python train.py --n_layer=15 --d_model=512 --n_head=4 --n_kv_head=4 --head_dim=128 --d_mlp=4096 --vocab_size=8192 --activation="relu" --norm="layernorm" --norm_place="pre" --norm_eps=1e-05 --positions="learned" --qk_norm=false --attn_scale=0.0884 --bias="all" --tie_embeddings=true --parallel_block=true --init="normal" --init_std_qkv=0.0155 --init_std_o=0.00282 --init_std_up=0.0155 --init_std_down=0.00282 --init_out_by_depth=true --optimizer="soap_variant" --lr=0.00521 --beta1=0.95 --beta2=0.98 --weight_decay=0.05 --lr_head=0.00915 --grad_clip=1.0 --warmup_steps=200 --schedule="cos" --final_lr_fraction=0.0 --batch_tokens=131072 --seq_len=1024 --doc_mask=true --train_tokens=662700000 --steps=5056 --dataset="wikipedia_en"
Each number is 128 + 32 x the weight over its row's rms, rounded and kept within 0 to 255. Layers, rows and columns count from 0. The size above them is the row's rms in percent of the matrix's.

# layer 11 attention output (transposed), 512x512, rms 0.147, rows 96-122, columns 0-127
size [101  98 103  98  97  97  95 103  98 100 105  98 100  98  99  99  98  97 103  97  96 102  97 101 100  99 101]
[[109 111 141 129 152 136 119  91 158 165 121 157 135 120  70 139 137 141 124 158  65  79 138  94 128 113 101 146 217 159 190 139 139  90 153 139 127 107 133  88 171 172 108  73 145 124 134 117 181 106 113  95 123 124  70 163 132 102 140 165 144 115  94 120 107 160 162 129 103 109  73 111  85 111 189 134 199 123 131 163  88 135 184 170 159 132  60  94 146  99 118 107 118 154 154 121 108  95 189 110 179 150 145 175 158 132 132 130 130 130 133 168 121 143 112 135 124 205 110 141 118 130 106  94 100 109 116 135]
 [ 44  99  62 184  90  98 118  92 144  89  52 132 126 136 121 161 132 125  83 122 137 180 174 142 118 127 166 168  88 115  84 160 139 119 145  95 129 123 132 179  59 103 102  86 130  95  98 147 140 108 102 105 141 118  84 132 128 146 172 128 166  81 132 115 113 177 119 123 135 124 120 112  92 137 147 124  43  87  99 116 151 147  44 180 176  91 130 177 150 120 136  55 126 155 131  87 136 156 130 138 121 144 113 156 182 119 112 164 162 115 123 156 108 144 130 120 107  85 150 126 128 139 126 174 108  95 132 161]
 [147 108 159  35 155 137 135 132  72 146 111  92 159 130 141 119 204 189 122 154 148 227 180 132 110 142 112 167 157 100 195 147 109 151 125  95  84 139  94 158 142  93 201 154 113 166 115 180 152  78  97 130  94 114 143 138 119 167  89 147  58 200 103  70 107 129 138  74 149 131 188 145 130 114 116 110 158  90 142 168 117 125  72 125 166  98 134 115 140 124 118 140 109 133 122 184 114 118  80 132  86 134 147 166 141 118 175 101  90 166 136 148 116  58 143 140 109  91 134 138 111 148 145  90 131  89 113 176]
 [185 137 146 125 116  95 105  62  71 163 105 137 110  95  98  90 146 101 139 160 174 122 136 131 125  67 126 170 154  93 117 106 125  92 126 121 148 155 146 137  56 175 102 154  90 135 127 156 101 153  69 169 144 133 132 106 139 187 126  67 179 157 127 129  64 200 179 172 162  82  91 171 165 142 155 122 142 134 105 105 125 123 128 161 140 179 109 122 117 154  90 147 118 216 122 118 144 157 161 107  85  94 110 120  95 148 196 133 136  91 133 160 138 181  87 126  98  90 114 138 158 152 131 164 189 117 162 105]
 [153 132 102  97 135 176 105 212  57 137 167 149 115 103 127  99  86 176 122 153 143 142 135 131  91 115 181 145 112 173 153 139 123 122  69 127 149 139 118 132 136  93 150  96  90 145  81 161 104  82 158 170 147 129  68 151 121 149 102  88 177 175 115 131 147 199 139 163  91 136  64 158 102 102  92 144 164 152 130  78 103 127 120 167 146 126 144 134 156 151 211 115 105 135 119 150 140 161 110  88 200 101  95 140 139 130 124  91 142 114 189 116 141 192 115  85 101 109  49 120 192 119  88 139 110 142 142 129]
 [126 112 128 154  79 151 113 148 132  80 143 181 126 158 120 163  18 130 134 150 170 101 115 124  84 106  68 175 200 138 138 110  85 126 144 108  99  75  75 152 116 140 138  96 143 119 121 105 123 141 143 106 149 137 127 101 160  83  90 140 123 187 153 132 138 116 155  98 126 159 194 153 129 128 177  99 104 162 153 123  91 124 139  81 156 158 118  56 189 129 128 110 159 148 108 121 116 136 149 110 122 119 142 129  60 140 166 126 168 176 117 167 128 109  73 141 154 118 117 182 128  40 125  37 194 134 135 155]
 [ 91  93 175 153  89 153 140 102 188 122 117 142 142 139 172 134 154 132 184 143 139 151  96 137 130 128 162  19 148  91 145 132 123 116 116  71 163  84 136 156 180 165 156 112 134 150 133 118  99  74 135 208 133 121 112 136 130 116 133 130  96 142 116 188  86 141  64 134 108 101 119 100 103 113 118 166 118 131 154 125 148  74 130 145 143 140 143 166 136  86 123  58  56 143 140  92 112 142 121 124 138  84  95 137 108 139  77  89 129 187 129  89 168 151 151 148 107 105 102 197 144  95  93 114 148 135  90 176]
 [167 121 159 133 130 105 145  84 105 105 132 134 129  95 103 130 125  76 131  49 132 103 140 111 124 111 149 157 125 133 153  44 159 138 142 145  89 135  52 119 182 168 138 166 177 127  97 139 201  94 154  96 151 143 150 138 136 161  97 126 120  93 123 134 110 114 178 185 121  81  96 155  91 124 126 111  98 113 110 174 117 119 150 133 127  89 120 134 132  95 104 106 189 156  99 141  72 130 152  78 125 139  93 104 107 101 133  81 155 196 156  70  59 169 153 104 136 143  95 155 125 152  50 165 110 136 100  77]
 [ 81 152 168 184 132 179 135 149 116 160  74 134 127 112 177 121  89 130 122  77 166 152 154 134 139  58 109 106 173 118 129 174 155 162 169 175  42 173  83 140 128 108 135 123 142 155 133 144 172 180 124 172 107 142 120 110 123 119  90  98 128 150 139 106 120  94 114 145 177 134 140 120 137 129 174 117  99 162 106 115  96  71  54 165 128 163 115 149  96 139 157 115 120  78 162 171 169 141 175  71  72 180 104 129 110 131 154 139 132 153 112 120 153 125 126 158 145 108 103  96 158 151 218  56 139 124 235 134]
 [102 157 202  99 124 123 156 114 134 138 107  97  93  82 116 138  86 148 137 180 113 173 112 120 113 119 124 114 114 157  88  72 164 112 145 167 124 149 100 115  97 105 122 158 139 128  70 145 186 171 159 124 110  83 135 112 132 172 110 171 100 117 129 134 147 107  76 123 137  52 122 152 161 122 157 151 105 104 157 134 157 122 126 125 141 122 151  86 153 171 203 120 120  88 126 108 148 133 146 121 148 134  81 137 173 132 187 134 101 200 140 132 208 138 149 150 158 105 131  96 110 114  65 130 122  99 120 122]
 [121 117 169 125 157  99 103 131  83 172 121 212 174 187 148 148  92 107 183 125 103 170 153 131 117  98 143 128  95 118 110 147 165 166  65 141 151 131 136 132 162  72 157 115 101  96 121 122 113 126  78  97 162 136 157  59 127  96 133  93 118 162 116 106  88 154 148 118 148 136  96 142 132 175 144 120 132 156  69 117  63 106  91 122 139 108 120  81 141 189 135 165 108  73 134  96 114  95 100  73  85  96  95  86 115 136 101 158 103 130  95 127 130 120 126 152 118 142  64  95  62 179  94  78 135 163 122 151]
 [148 174 148 192 128 100 147 145  96 140 130 132 158 210 138 142 147 116 140 103 131  79 128 193 172 177  95 146 142 144 159 154 115  85  73 143 125 127 116 112  53 129  80 148 104 147 142  63 154  77 131 114 147 101 173 126 169 114 152 146 116 131 147 118 116 170 155  80 177 117 128 203 164 165 107 154 167 126  86  99  74 149 118 135 157 129 135 168 106 157  91 191 123  95 127 146 115 167  93 125 104 107 152 137  82 178 196 137 164 117 113 167 130 116 137 126 134 121 129 129 136 143 125 140 155 130  72  72]
 [108 167 107  93 107 111 138 105 157 118 124 165 184 132 173 156 183 112  88 117 124 109 110 123 131 160 116 104 117 118 144 127 122 146 144 149  90 137 106 169 151 120 116 106 128 154 170  65 137  98 157 195 151 126  82 130 215 134 110 104 147 116  99  91  92 142 150  91 158  98 122 114 131 154 102  96 144  42 137 170 105 150  81 176 171 146 137 107 108  97 141 131  95 155 139 112 148 149 166 104 135 228  52 171 155 100  59 104 121 145 146 196 169 119 130  90  92 123 109 122 130 150 137  87 132 152 129  99]
 [144 149 105 132  99 129 157 159 174 158  82 149 169 164  89 102 165  49 155  85  74 133 139 204  89 183 134 158 158 101 154 135 171 113 146 134 114 146 124 110 158 104 105 152  91  79 153 112 131 126 184 103  85  57  72 183  26 128 114 123  91  82 127 130 119 176 117 124 116 122 207 174  47 144 142 175 163 121 119  79 121 162 117 135  90  69 122 100 161 135 188 107  92 136 127  94 123 150 171 125 129 101 134  68 119 150 134 138  71 140  54 162 157 127 143 114  48 143 114 176 153 132 124 141 153 186 109 146]
 [ 91 112 110 137 111 150  74 108 124 149 124 132 107 100 122  98 119 161 125  86 148  93 132 116 157  94 112 134  69 140  88 117  47 180 166 158  63 157 146 130 143 125 111 116 148 123 138  98  69 105  92 151  89  88 161  64 136 124 116 118  67 149 131  98  70 127  90 108  99 122 140 156 128 126 128 167 127 141 111 118  80 126  24  47 148  90 141 164  93 144 136 124 137  93 121 162 133 121 114 161 114 100 176 171 169  79 131 169 109  91  42  80 146 165  61 133 146 162 146 194 137 164 133 144 191 163  92  57]
 [158 106 122 158 142  92 110 162 122 131 133 138 105 119 149  16  88 152 127 106  93 115  95 155 146 128 170 165 194 112 107 149 104 190 104 176  77 113 166 120 136 143 185 172 107  98  75 116 164 184  79  79 128 155 117 164  95  80 110 154 134 114  94 132 177 128 166 125 133 139 111  73 109 130 128 124 163 117 146 122 110 140 134 149 175 144 101 102 150 107 144 162 113  63 132 137 123 113  80  38 162 185 150  87  73 122 185 171 150 163 178  93 115  84 147 163 115 121 199 132 127 130 143  33 169  92 155  89]
 [121 146 153  70 140 112 110 134 163 117 128 123 120  96 155 197 128 106 151 124 171  96 125 121 151  79 120 152 141 117 111 132 144 110 152 101 153 153 165 147 188 124 186  95 145 139 132 128 128 143 157 125 134 145 135 164 132 134 112 101 175 121 104 125 157 140 115 159 121 150 137 136 121 143 140 110 125 117 102  93 125  99  76 149  95  96 192 136 116 181  71 135 110 115 149 128 141 102 131 146 201  97 152 126 128 160 210 152 132 139 116 130 109  87 151 111 177 142 136 138  83 109 142 164 152 134 151 144]
 [143 168 136 174 141 157 136  64 112 121 138  55 141  84  89 158 124  99 116  94  97 171  91 121 181 144  94 172  79  76 132 168 119  78  73  85 102 132  75 139 135 133 116  95 124  42 117 115  87  88 188  91 114 117 128 169  92 131  92 124 101  96  68  85 136 100 160 114 152 116  88 136 157  84 108 124  87 149 143 123 130  96 170 120 143 142 128 162 191 118 158  97 128 116  97 137 132 149 131 125 119  77 104 130 100 108  99  94 156 155 116 155 122  77 120 126 115 184 122 118 122 120 102 135 148 171 112  86]
 [158 155 136 178 168 111 102 108 134  91 139 145 107 120 174 138 132  90 111  84 140 154 136 114 109 112 219 107 172 157 169  95 148 134 161 156 125  68  94 124 133  77 116 133 148  57 112  93 169 150 141 119  60 143 113 149 140 113 150  94 114 136 140 107 128 107 121 144  74 134 106 118 117  48  63 128 146 137  71 129 127  90 100 122 131 126 139 145 106 103 152 132 191 118  93 148 145 104 146 132 129 126  28 168 145 103 151 179 117 124 156 157 168 159 130 130  75 187 179 154 124 127  81 147 110 107 163 122]
 [105 133  98  98 143 132  84 127 171 144 145 125 147 129 105 146 126 107 127  93 124  90  99  98  59  86 100 133 230  88 132 155 103 139 134 181  84 129 127 150  96 175 168  92 201 144  56  50 164  70 115  74 144  88 165 111 156 135 130 156 149 144 146 102 168  72 142 152 120 153 147 170 125 129  95 132  80 136  79 152  81 135 160 151 145 121 125 104  53 123 126  94  96 111 108 110 136 138 149  88 117 125  56 178 134 151 164 122  84 112 169 148 104 151  91 132 164 189 217 171  92 116 117 178 156 123 136 123]
 [117 148 117  87  96  97  37 132  94 146 120 135 180 175 139 173 143 100 163 151  95 131 119 149  98 127 109  51 100 103 190  97  73 103 121 104 169 100 145 114 106 102 170  77 129 103 114 145 191 122  78 114 135 146 152 133 156 136 122 137  92 121 152 103  87 156 179 120 119 162  85  96 122  89 125  88 149 104 109 168  83  66 143  98 110  79 144 100 177 144 148 155 109 207 139 122 147 131 134  91 120 147  82  97 138 147 103  90 157 103  63 127 135 159 171 124 114 121 148 182 192  71  75 150  87  72 123 157]
 [164 148 190 143  97 103 138 155 132 118 102 157 119 117 111 231  87 141 122 151 184 100 142 159 139 150 102 142 111 126 129  77  96  72 152 124 170  87 157 145  70 142 100 112  97 144 107  92 139  68 102 117 118 206  85  96 112 157 164 152 144 203 119 121 127 130 149 159 131 126 188 116 115 142 171 134 120  90 152 108 130 192  89 168 124 145 192 149  87  99 161 168 105 155 100 148  90  73 136 132  98  94  61 107 161 113 124 140 163 132 127 121 170 134  94 105 199  88 190 120 150 150 154 163 144 184 163  32]
 [ 85 125 123 133 112 121 100 116 119 142 171 112 147 145 111  97 208 121  87 144 161 159  85 140 155  86 141 142 111 126 104 109  90  78  74 141 202 135  24 116 160 108 128 149 143  81  78 138 154 114 162  81  81 159 127 129 115  96 117 126 143 152  93  73 130 152 152 182 106  94 169 136 133 181 166 160 104 148 170 127 186  88 169 126 133 130 158  93 109 157 101 104 139 138 136 152 176 158 103 109 164 126 124  96 113 119 140 134  60 194  68 115 166 124  90  88 180 118 145  78 168 126 105 171 180 148 105 202]
 [115 167 218 134 125 160  64 154 116 105 121 120 131 105 114 190 161 108 119 151 114 101 157  96 124 139 135 121 118 152 148 162 148 175 115 133 189 155  68 142 144 171 102 117 105 109 148 109  90 174  90  73 141 161 146 105 123 124 108 148 107  90 125 129 135 183 155 134 140 167 146 127 216 114 155 166 168 131  96 171 122 127 137  91 123 100 107 153 106 166 124 182  67 137  56 111 117 161 156 119 147 120  88 156 202 127 126 108 114  93  83 107 102 115 184 102  84 148 142 148 149 137  93 156 122 138 127 136]
 [162 112 123 195 137 105 114 139 107 129 139 155 141 188 120 107 133 167 139 192 120 122  74  69  98  95 143 159 108 124 139 122 112 131 191 137 160 139 175  89 118 109 150 105  70 135 109 147 135 119 127 134 127  82 204 135 158  67 123  80  94 141 182 142  81  97 153 102  75 188 136 138 119 184  92 113 118  76 118  67 120  78 160 107 168  75  92  95 141 117  75 163 141  97  68 169 141 181 107 169  83 134 144 119 134 179 126 186 127 137 120 120  72 156 118 114 155 151 137 139  61 125 157 173  89 124 140 187]
 [ 86  91  88 100 136 118  93 132 133  83 116 159 162  97 112 138  43  94 162 151 166 184 104 132 116 125  89 180 154 112  82 140  95 179 133  97 145 130  92 110 109 195 158 105 158  97 159 134 149 174 120  99 167 144 244 109  87 119  97 142 107 144 114 136 110 130  93 149 123 137 145  76 154 196 174  92 145  99 123 159 147 144 186 142 159 104 140 133 120 106 141 161 117 188 130 103 147  73 103  92 155 193 116  95 109 132 143 146 177 120 132 157 107 104 136 129 130 129 119 172 154 159  68 168 206  93 156 136]
 [167 177 135  56 149 168 125 226 199 121 177 132 120 157 145 105  86 217 189 116 140 160 163 127 212  98  72 105 134 133 146 113 164 155 123 114 117 106  52 141 167 149 142 158 134 126 108 108 115 110 154 135 151 131 156  68 116  47 172 166 131 148 155 156 104 158 149  75  99 162 149 133 112 160 180 147 175 130 119  96 157  94 169 150 129 120 180  91 163 150 145 136  85 177 157 150 179 121 123 184 150 163 168 127 167 109  85 158 133 156 127 146  81 148  63 137 108 165  82 123 109 183 147 147  93 163 160 131]]
# layer 11 attention value, 512x512, rms 0.167, rows 97-123, columns 0-127
size [102 109 105 101 101 101 110 103 111 108 105 105 103 109 108 106 103 112 104 104 106 108 104 107 107 108 102]
[[143 116 169 154 117 156 138  93 182  86 116 173 132 152 100 171 145 178 160 132 111 138 103 144 133 132 148 132 169 111 163  99  99 190 232  86  48  68 164 119 133  38 121 131 201 128 156 201 113 171 123 138 122 119 115 137 181 176  98 124 102 103  87 185 128 115 133 128 101 140 149 171  58 101 162 150  69 145 135 112 176 113 154 131 158 127 124 109  85 143 171 160  69 133 149 131 182 159  55  72 156  85 123 150  91  97 138 101 123 171 127 117 101 117 115 110 198  85 135 149 155 135 142 130  98 147 137 117]
 [125 134 133 127 161 175 136 172 156 121 110 196 132  84 126 115  93 171 141  95 173  59 124 178 119  97 159 186 144 156 135 119 114 134  71 121 121 151 181 167 134 126 113 138  74 144 133 177 204 172  87  94 108 132 164 100 180 105 129 141 122 126 105  99  97 117 167 143 128  66  77 140 138 102  85 148  62  89 166 138  86 102 157 149  94  87  55 140  90 114 125 175 144 108 135 118 104 206  98 157 202 113 154 102 139 133  94 132 157  73 135 150 115 124  86 166 167 117 172 129 182 151 102  70 117 181 168  39]
 [ 87 173 145  97 120 121 106 134 183 143 102  89 148  73 141 120 175 140 152 154 125 204 120 171 170 201 134 144 122  89  84 114 117 180 131 136 129 102 112 133 124 133 111 149 161 114 159 125 125 111 168 123  95 126 101 153 181  47  94 107 181 175 152  70 139 132 145 106 149 170 122  61 159 130 118 130  49 128  95 122 166 140 139 163 111 106 154  80 169 114 166 126 147 125 163 138 153  92 170  93 101 151 172 181  91 109 173 188 133 133 114 128 163 124 119 127 154 120 150 109 164 113 119 126 113  93  99 162]
 [159 146 143 164 134 129 113 149  95 162 125 119 183 107 124 101 146 109 145  83 146 130 171 180 209 192 162 124 117 186 117 174 139 109 175 193 135  95 168 105 138 138 121  75 120 119 110 123 102  71  85  51  91 125 135 121  82  85 114 136 119  98 139 141  95 132 153 117  99 116 153 140 108 153 119 145 127 129  78 132 140 141 127 139 126 112  94 122 155 131 104 162 103 132 127 119 129 127 133  98 121 134 139 136  94  91 165 104 124  98 118 127  85 109 141 125 116  99 113 153  94 150 122  96 131 120  85 100]
 [115 117 158 161 102 114 155 145 134 154  63 110 135 120  98 100 116 102 160  97 114  83  76  85 122 166 134 108 154  80 179 120  94 102 114 122 129 111 119  72 145 121 187 130 136  69 131 105 114  64 137 129 129 130  87 127 108 146 163 140  99 156 154  92 133 136 124 165 167 142  94 185 195 147 154 103 115 170  82 225 167  89 130 139  67 169 137 156  91 147 140 142 118 160 145 165 112 157 109 186 139 140 105 123 128 118 122 120  86 143 168 140 130 126 155 129  74 167 110 125  79 151 174 153 138 165 164  99]
 [119 163 167 140 107 155  75 137 106  54 107 103 129  71  93  99 164  68 139 140 123  61 120  90 136 108  69 122  80 129 123 124 179 129 118 218 187 126 154  82 118 130  87 130 118 120 113 103 124  89 126 164 146 113 166 124 149 159  66 139 185 114  93  97  92  87  93 105 116 132  96 172 140 117 157 153 147 170 161 139 134 141 140 119 127 137 140  96 110 155 136 127 130 131  96 162 114 174 146 128 146 138 169 105 126 109 133 171  91  84 125  72 145 132 152 135  72 104 107 123 120  80  85 143 131 163 182 145]
 [131 101 143 157 101  58  83 125 115 116  92 169 140 151 161 177 119  93 230 167 174  90 102 112 107  80 111 133 162 156 127 127 120  67 153 151 169 120 144 155 110 159 145 109  98 127 176  95 180  98 128 147 165  85  91 126 157 134 107 129 144 157 117 112 118 135 125 121 138 100 135 109 120 119 120 116 107 130 144  69 151 140  91 104 117 120 133 140 147 168 138 124 134 126 130 194 193 164 162  83 113  99 159 100 115 164 120 161 153 127 168  78 128 147 120 150 140  88  60  99 129 138 157 177  60 110 114 154]
 [169 154 165  86 208 169 150  69 160 100  93 148 154 149 128 114 125 106 124  90 122 126  94 171 179 109 197 142 105 167  93  37 174 152  91 134  62 130  93 136 152 183 138 149 153 121 120  91 116 150 163  84 153  49 140  94 114  90 169 155 101 120 113  76 145 130  97 122 155 127 135 181 154  37  89 108 144 155 179 108  50 168 107 130 176 115  79  78 175 144  97  58 129 142  78  73 113 123 154  87 138  72 138 110 136 109 100 149 109 132 143 108 158 118  82 128 126 144 117 134 147 104 140 152 172 151 140 138]
 [106 110 169  93 136 122 143 103 154  88 153 145 127 124 100 124 131 137 127 122 123  53 113  80 151  83 137 138 135 183  97  95 101 146  83  41 135  98 166 121 159 138 110 129 163 176 153 134  42  84 128 130 101 113 154 115 103 109 126 147 155 122 127  80  60 104 139 136 103 158 159 159 133 168 137 140 118 126 116 126 141 147  99  79 114 114 133 136 101 134 208 154 170 117 163  72  71 155 136 125 122 133 145 117  91  66 107 117 134 128 184 122 167  98 120 162  96 167  85 153 139 188 155 116 141 143 137 120]
 [142 143  72 167  93 132 200 141 151 139 134 151 132 112  91  47 103 120 112 162 172 110 164 155 134 157  91  82 142 124 154 140 158 140 124 145 111 115 124 110 141 190 103 118 154 130 116 118 163 104  68 106 149 127 133 155 107 145 130 101 115  92 116 134 108  65  79 115  79  81 136 123 170 137 106 134 118 123 151 158 123  88 129 102  85 132 195 121 161 107 176 148  78  88  76  64 135 157 103 145 120 149 161 120  98 173 161 136 129 132 109 184 136 138 158 136 145 144 182  84 169 105 133 212 137  19  97 139]
 [ 42 174  87 116 105 146 108 113 148 108 152 143 185 112 108 152 168 172 121 154 165  64 139 135 103 107 124 145 154 135  67 133 139 111 147  74 197 123 133 181 106 163 114 124 115 138  87 126  98 127 126 131 136 160  90 178 183 165  96 145  89 129 152  90 129  85 161 197 108 142 144  59  86 137 129 178  41  98 150 184 137 118 187 127  92  91  98 136 144  14 113 163 185 161 149 134 134  97 139 113  78 125  94 117 123  83  94 100 154  60 139  93 136 194 141  92 108 182 167 107 121 161 149 146 142 133 139 137]
 [115 124 123 175 164 113  72 119 173 169 117  99 126 195  99 115 124  96 131 159 155 112 121  96 144 198 109 156  92  79 133  95 122 143 116 135 137  54 176 175  87 135 110  64 150 123 158 123 131 137 163 134 113 169 106  81 132 123 106 138  80 130 160  47 107 159 141 137  96 155  98 145 128  96 128  77 126  82 129 138 131 173 101 148 117 135 170 175  92 103  92 167 158 127 148  88 104 152  61 121 145 106 133 100 170 108 102  62  97 138 110 107  98  86  86  97 121 189 177  92 146  94  68 119 150 155 157 106]
 [ 82 108 100 171 160 132  96 146 136 131 200 160  98 156 116  87 133  84  61 156 158 121 151 119 150 150 131 128  73  91 116  81 186 182 128 115 139  71  89 150  50 111  87 132  64 181 192  76 159 111 165 123 111  97 153 190 127 185 145 136 125 154 158  89 133 150 143 110 126 110 101 101 151  79  62 124 123 137 102 103 107 124 161 132 158 166 133 183 114 166 241 164  98 105  95 127 136 167 135  51 128  85 121 100  84 110 113 148 169 113 131 156  66 166 155 127 105 180 142 169  98 151 147  92 124 114 157 163]
 [ 74 150  88 141 123 148 134  94 101 124 140 132  76 104 103 108 170 188 124 108 135 157 154 183 169 137 119 127 185 153 171  92 123 146 142 105 100 128 107 168 108 144 164 141 104 162  99 167 128 125 134 138 116 184  94 153 156 181 112 117 210 123 168 142 145 175 102  85 117  85 105 117 105 105 160 160 126 165 154 117 188 154 143 147  82 120 132 160 152 126  71 132 131 103 152  96 124 145 133 145 111 106 111 121 151  88 174 180  91 147  98 111 143 107 173  98  84 164  93 200 155 121 181 116  79  91 124 129]
 [125 105 134 108 100 115 173 139 124  95 201  88 112 138 172 123 183 117 124 138 171 115 104  87 113 116  94  79 158  78 195 171 185 125 176 163 222 115  60 130  93 126  62 137 147 141 158 152 130 105 168 145 124 181 123  90  76 184 173  34 148 114 123 130 113 139 119 127 165 117 130 134 136 126 107 103 130 128 145 141  96 196 164 118 105 114 191 139 155 171 102 119 158 125 117 122 121 134  72 140 128 129 128 163 167 124 153 147 204 110 128 100 133 140 135 140 176  51 146 160 174 159 136 158 119 150  93 144]
 [124 117  99 126 109 115 135 107 164 149 123 105 163 120  89 134 114 134 114 131 148  87 123 123 146  97 154 128 106 106 115 121  88 122  57 108 120 162 138 113 107  93 109 136 131  86 148 136 204 151  94 139 126 160 104 101 140 118 125 109 148 189 102 149 141 160 167 161 151 149 121  98 145 133  93 146 148 135 102 141  88 125  99 112  90 200  97 125 110  73 138 153 130 138 143 129 171  97 160 100 125  79 130 183 127 113 135  96 112  93 154  92  91 102 105 115 125  81 109 105 119 107 122 136 179 132  52 124]
 [141 153 158 149 136  95 104 162 159 128 125 106 108  50 145 175 111  96 112 176 108  80 103 125 103 116 126  95  92  75  94 169 183 205 128 162 111 107 147 115 105 134 146 137 154 120  55 141 162 173  98 141 119  79 152 110 116 145 110  79 162 148 159 146  89 167 160 189 123 106 149 132 134  87 113 105 102 151 119 119 124 183 146 115  92 104 154  93 123 145 165  77 119 128 111 118 155 133 193 118 190 126 182 126 185 169 153 159 113  73 198 194 179 157 135 120  88 103 163 135 154  87 123 124 156  51 102 146]
 [ 52  41 120  87 158 140 110 114 169 136 131 153  75 202  80  55 113 125 139 132 145 143 170 143 141 139 139 165 142 101 182 161 179 120 132 119 157 147 124 151  49 106 156  96 163 130 182 102 131 138 140 152  94 102 199 175 148  85  74 109 128 135 137 108 124 116 145 121 111  35 112 203 153 119 146 153 107 185 146 123 108 110 174  71 109 100 143 106 176 121 120 170  86 167 129 115 169 185 157  75 151  88  62 127 177 105 123 168 122 152 128  81 128  79 124 113 118 142 142 147 151 197 194 108 159 164  94 135]
 [189 116 124 149 149 137 119 167  82 120 112 160 123 157 144 113  79 123 126 131 206 121  92  93 124 131  98 104 125 154 121 158  90 119 103 106 156 124 126 135  97 166 106 158  73 161 126 153 124 133 136 152 142 174  78  93 138 114 108 131 114 110 148 109  83 133 204  76 147 121 143 108 121 139 151  67 173 158 155  96 129 141 144 137  92 155 146 104 144 180 128 113 122 135 185 108 103  79 182  82 119 122 187 114 185 139 164 147 157 132 159 102 169  48  94  89 121 203  80  70 131  92 104 113 118 140 127 136]
 [150 124  70 125 127 144 136 128  83 137 151 141  94 174 111  90 157 112 164  76 107 121 198  92 134 121 129 148 101 164  63 142 125 128 117 119 182 113 103 104  82 173 138 137 144 118 144 144 129 100 168  87 188  86 126  83 124  66 166 148 102 142 198 107 145 189 141 138  80  83  98  74 158 166  84 127 120  86 114 125 178 100 132 120 135 110 189 133 159  76 115 138  89 116 135 157 134 127 123 174 108 134 122 141  71 191 142 199  89 151 102 143 116  76  85  94 123  54 101 127 136 116 132 159 115  91 118 197]
 [127 163 126 110 135  86 106  86 136 132 140 135  95 126 130  80 158 107  96 132 143 136 111 115  91 170 102  62 132 154 144  86 166 159 107 211  99 177 143 111  91  77 138 146 165 121 161 191  78 123 142 142  22 136 138 154 167 141 135  96 105 135 124 142  90  90 152 128 128 130 121 122 149 150 113 169 140  77 145 130  83 174 149 156 152  80 186 164 149 103 143 155  46 102 175 116 151 162 147  74 145  80 135 128  89 171 145 171 142 115 144  45  66 153 131  96 116 115  76 146 171 125 126 124  83  66 161  63]
 [152 160 115 173 153 126 196 160 116 129 170 113 168 110  78 192 173 110  62 164 126 149 131  92 202 136 174 127 145  92 115 142 120 108 176  99 118 112 166 143  99 147 137  78  98 145 111 148 134 106 142 209  97 110 172 110 162 184 134  91  98  97 163 203 113 114 136 111 120 124 110 153 186  86 212  57 123 150 134 149  99 165 132 128 144 127  82 108  92 133 127 180 141  98 100 171 119  67 180 109 131 153 117 102 165 194 133 103 149  65 152 150  84 131 148 119  89 123  97 144 138 181 158 140 193 138 118  62]
 [  0 111 126  94  91  89 131 133 196 142  96 158 145 213  75 104  94 145 123 160 142 137 117 113 110 150 136 122 108 194  97 113  98 155 138 112 148 115 149 121 142  94 144 186 127 124 196 154 124 105 119 174 151  55 133 104 103 102 142  41  91  97 120 107 110 163  75 165  97 102 101  99 103 128 105  83  50 150 122  91 110 125 120 147 161  79 122 103 131 133 107 169 131 119 147 159 136 153 175 141  98  80 127 199 128 109  65 107 160 162  84 187 122 111 160 146 138 132 195  86  70 176 159 105 157 198 127  89]
 [169  89  94 101 149 220 144 189 155 122 149 138 165 149 109 106 148 121 111 152 141 136 149  80 143  96 122 152 184 139 117 204 159 132 142 151 114 101 126  90 128 121 117 152  99 134  72 166  95 139 119 162 135 121 129  97 112 154 156 120 140 127 139 150 144  41 137 120 104 122  99 191 132  96 178 148 133 134 148 133 151  59 144 174 147 128 126 164 136 125  94  90 144  68 148 102 163  90 142 150 132  95 159 111 127 150  93 120 114 120 138 129 127 138 126 179 138  75 172 139 115 146 158 124 139  70 108  77]
 [221 136 111 163 147 117  91 124 135 103 165 140 108 134  61 119 166 136 121 131 101 133 136  84  76 176  99 157  94 153 172 122 165  61 125 160 122 123 134 208  88 156 178 113 128  77 158  92  90 170 172 119 101  97 147 101 129  88 182 111 200 165 197 123 146 138 160 134  77 163  68  65 153 154  83 137 113 121  86 139 106 149 103 112 145 130 152 146  89 140 175  92 152 186 174  94 134 163 155 110  89 120  93 109  85 212 150 107 137 124 107  88 123 152 107 126 106 166 148 133 102 107  86 121 168 150 177 113]
 [130 121 160 160  92  96 167 110 157 132 189 153 118 163 146 102 145 106  94 155 100 100 171 135 164 122 204 176 176 126 124 132 110  95  88 151 154 144 111 108 201  77  93 143 107  99 160 181 118 144  98  72 118 117 135 119 164 111 125  86 154 103  87 215 122 145  90 151 152 106 120  95 130 104 110  96 148 131 107 132 166 190 122 197 138 130  79 118 193 166 102 204 147  97 119 146  87 139  86 142 112 159 140 123 111 154 150  83 158 197 155 139 136 137 129 122  68 137 110  79 137 121  81 112  84 120  92 156]
 [145 135 120 150 115 122 124  59 112  89 146 121 162 114 127 149 110 148  81 133 141 126 165  89  88 114  93 115 143 111 114 183 125 107  78  93 153 114 103 106  95 112 167 157 154 109 132 116 193 109 142 130 177 150  83  65 136  54  88 113 114 101 117 105 110  62 127 109 212 153 115 161  98 151 102 178 170 106  67 194 139  60 151 148 113 141 146 195 128 133 133 172 188 107 142  88 100 115 148 156 145  51 107 153 110 195 121 147 113 131  62 154 105 112 113 146 131 160 109  86 166 114 149 177 104 146  86 175]]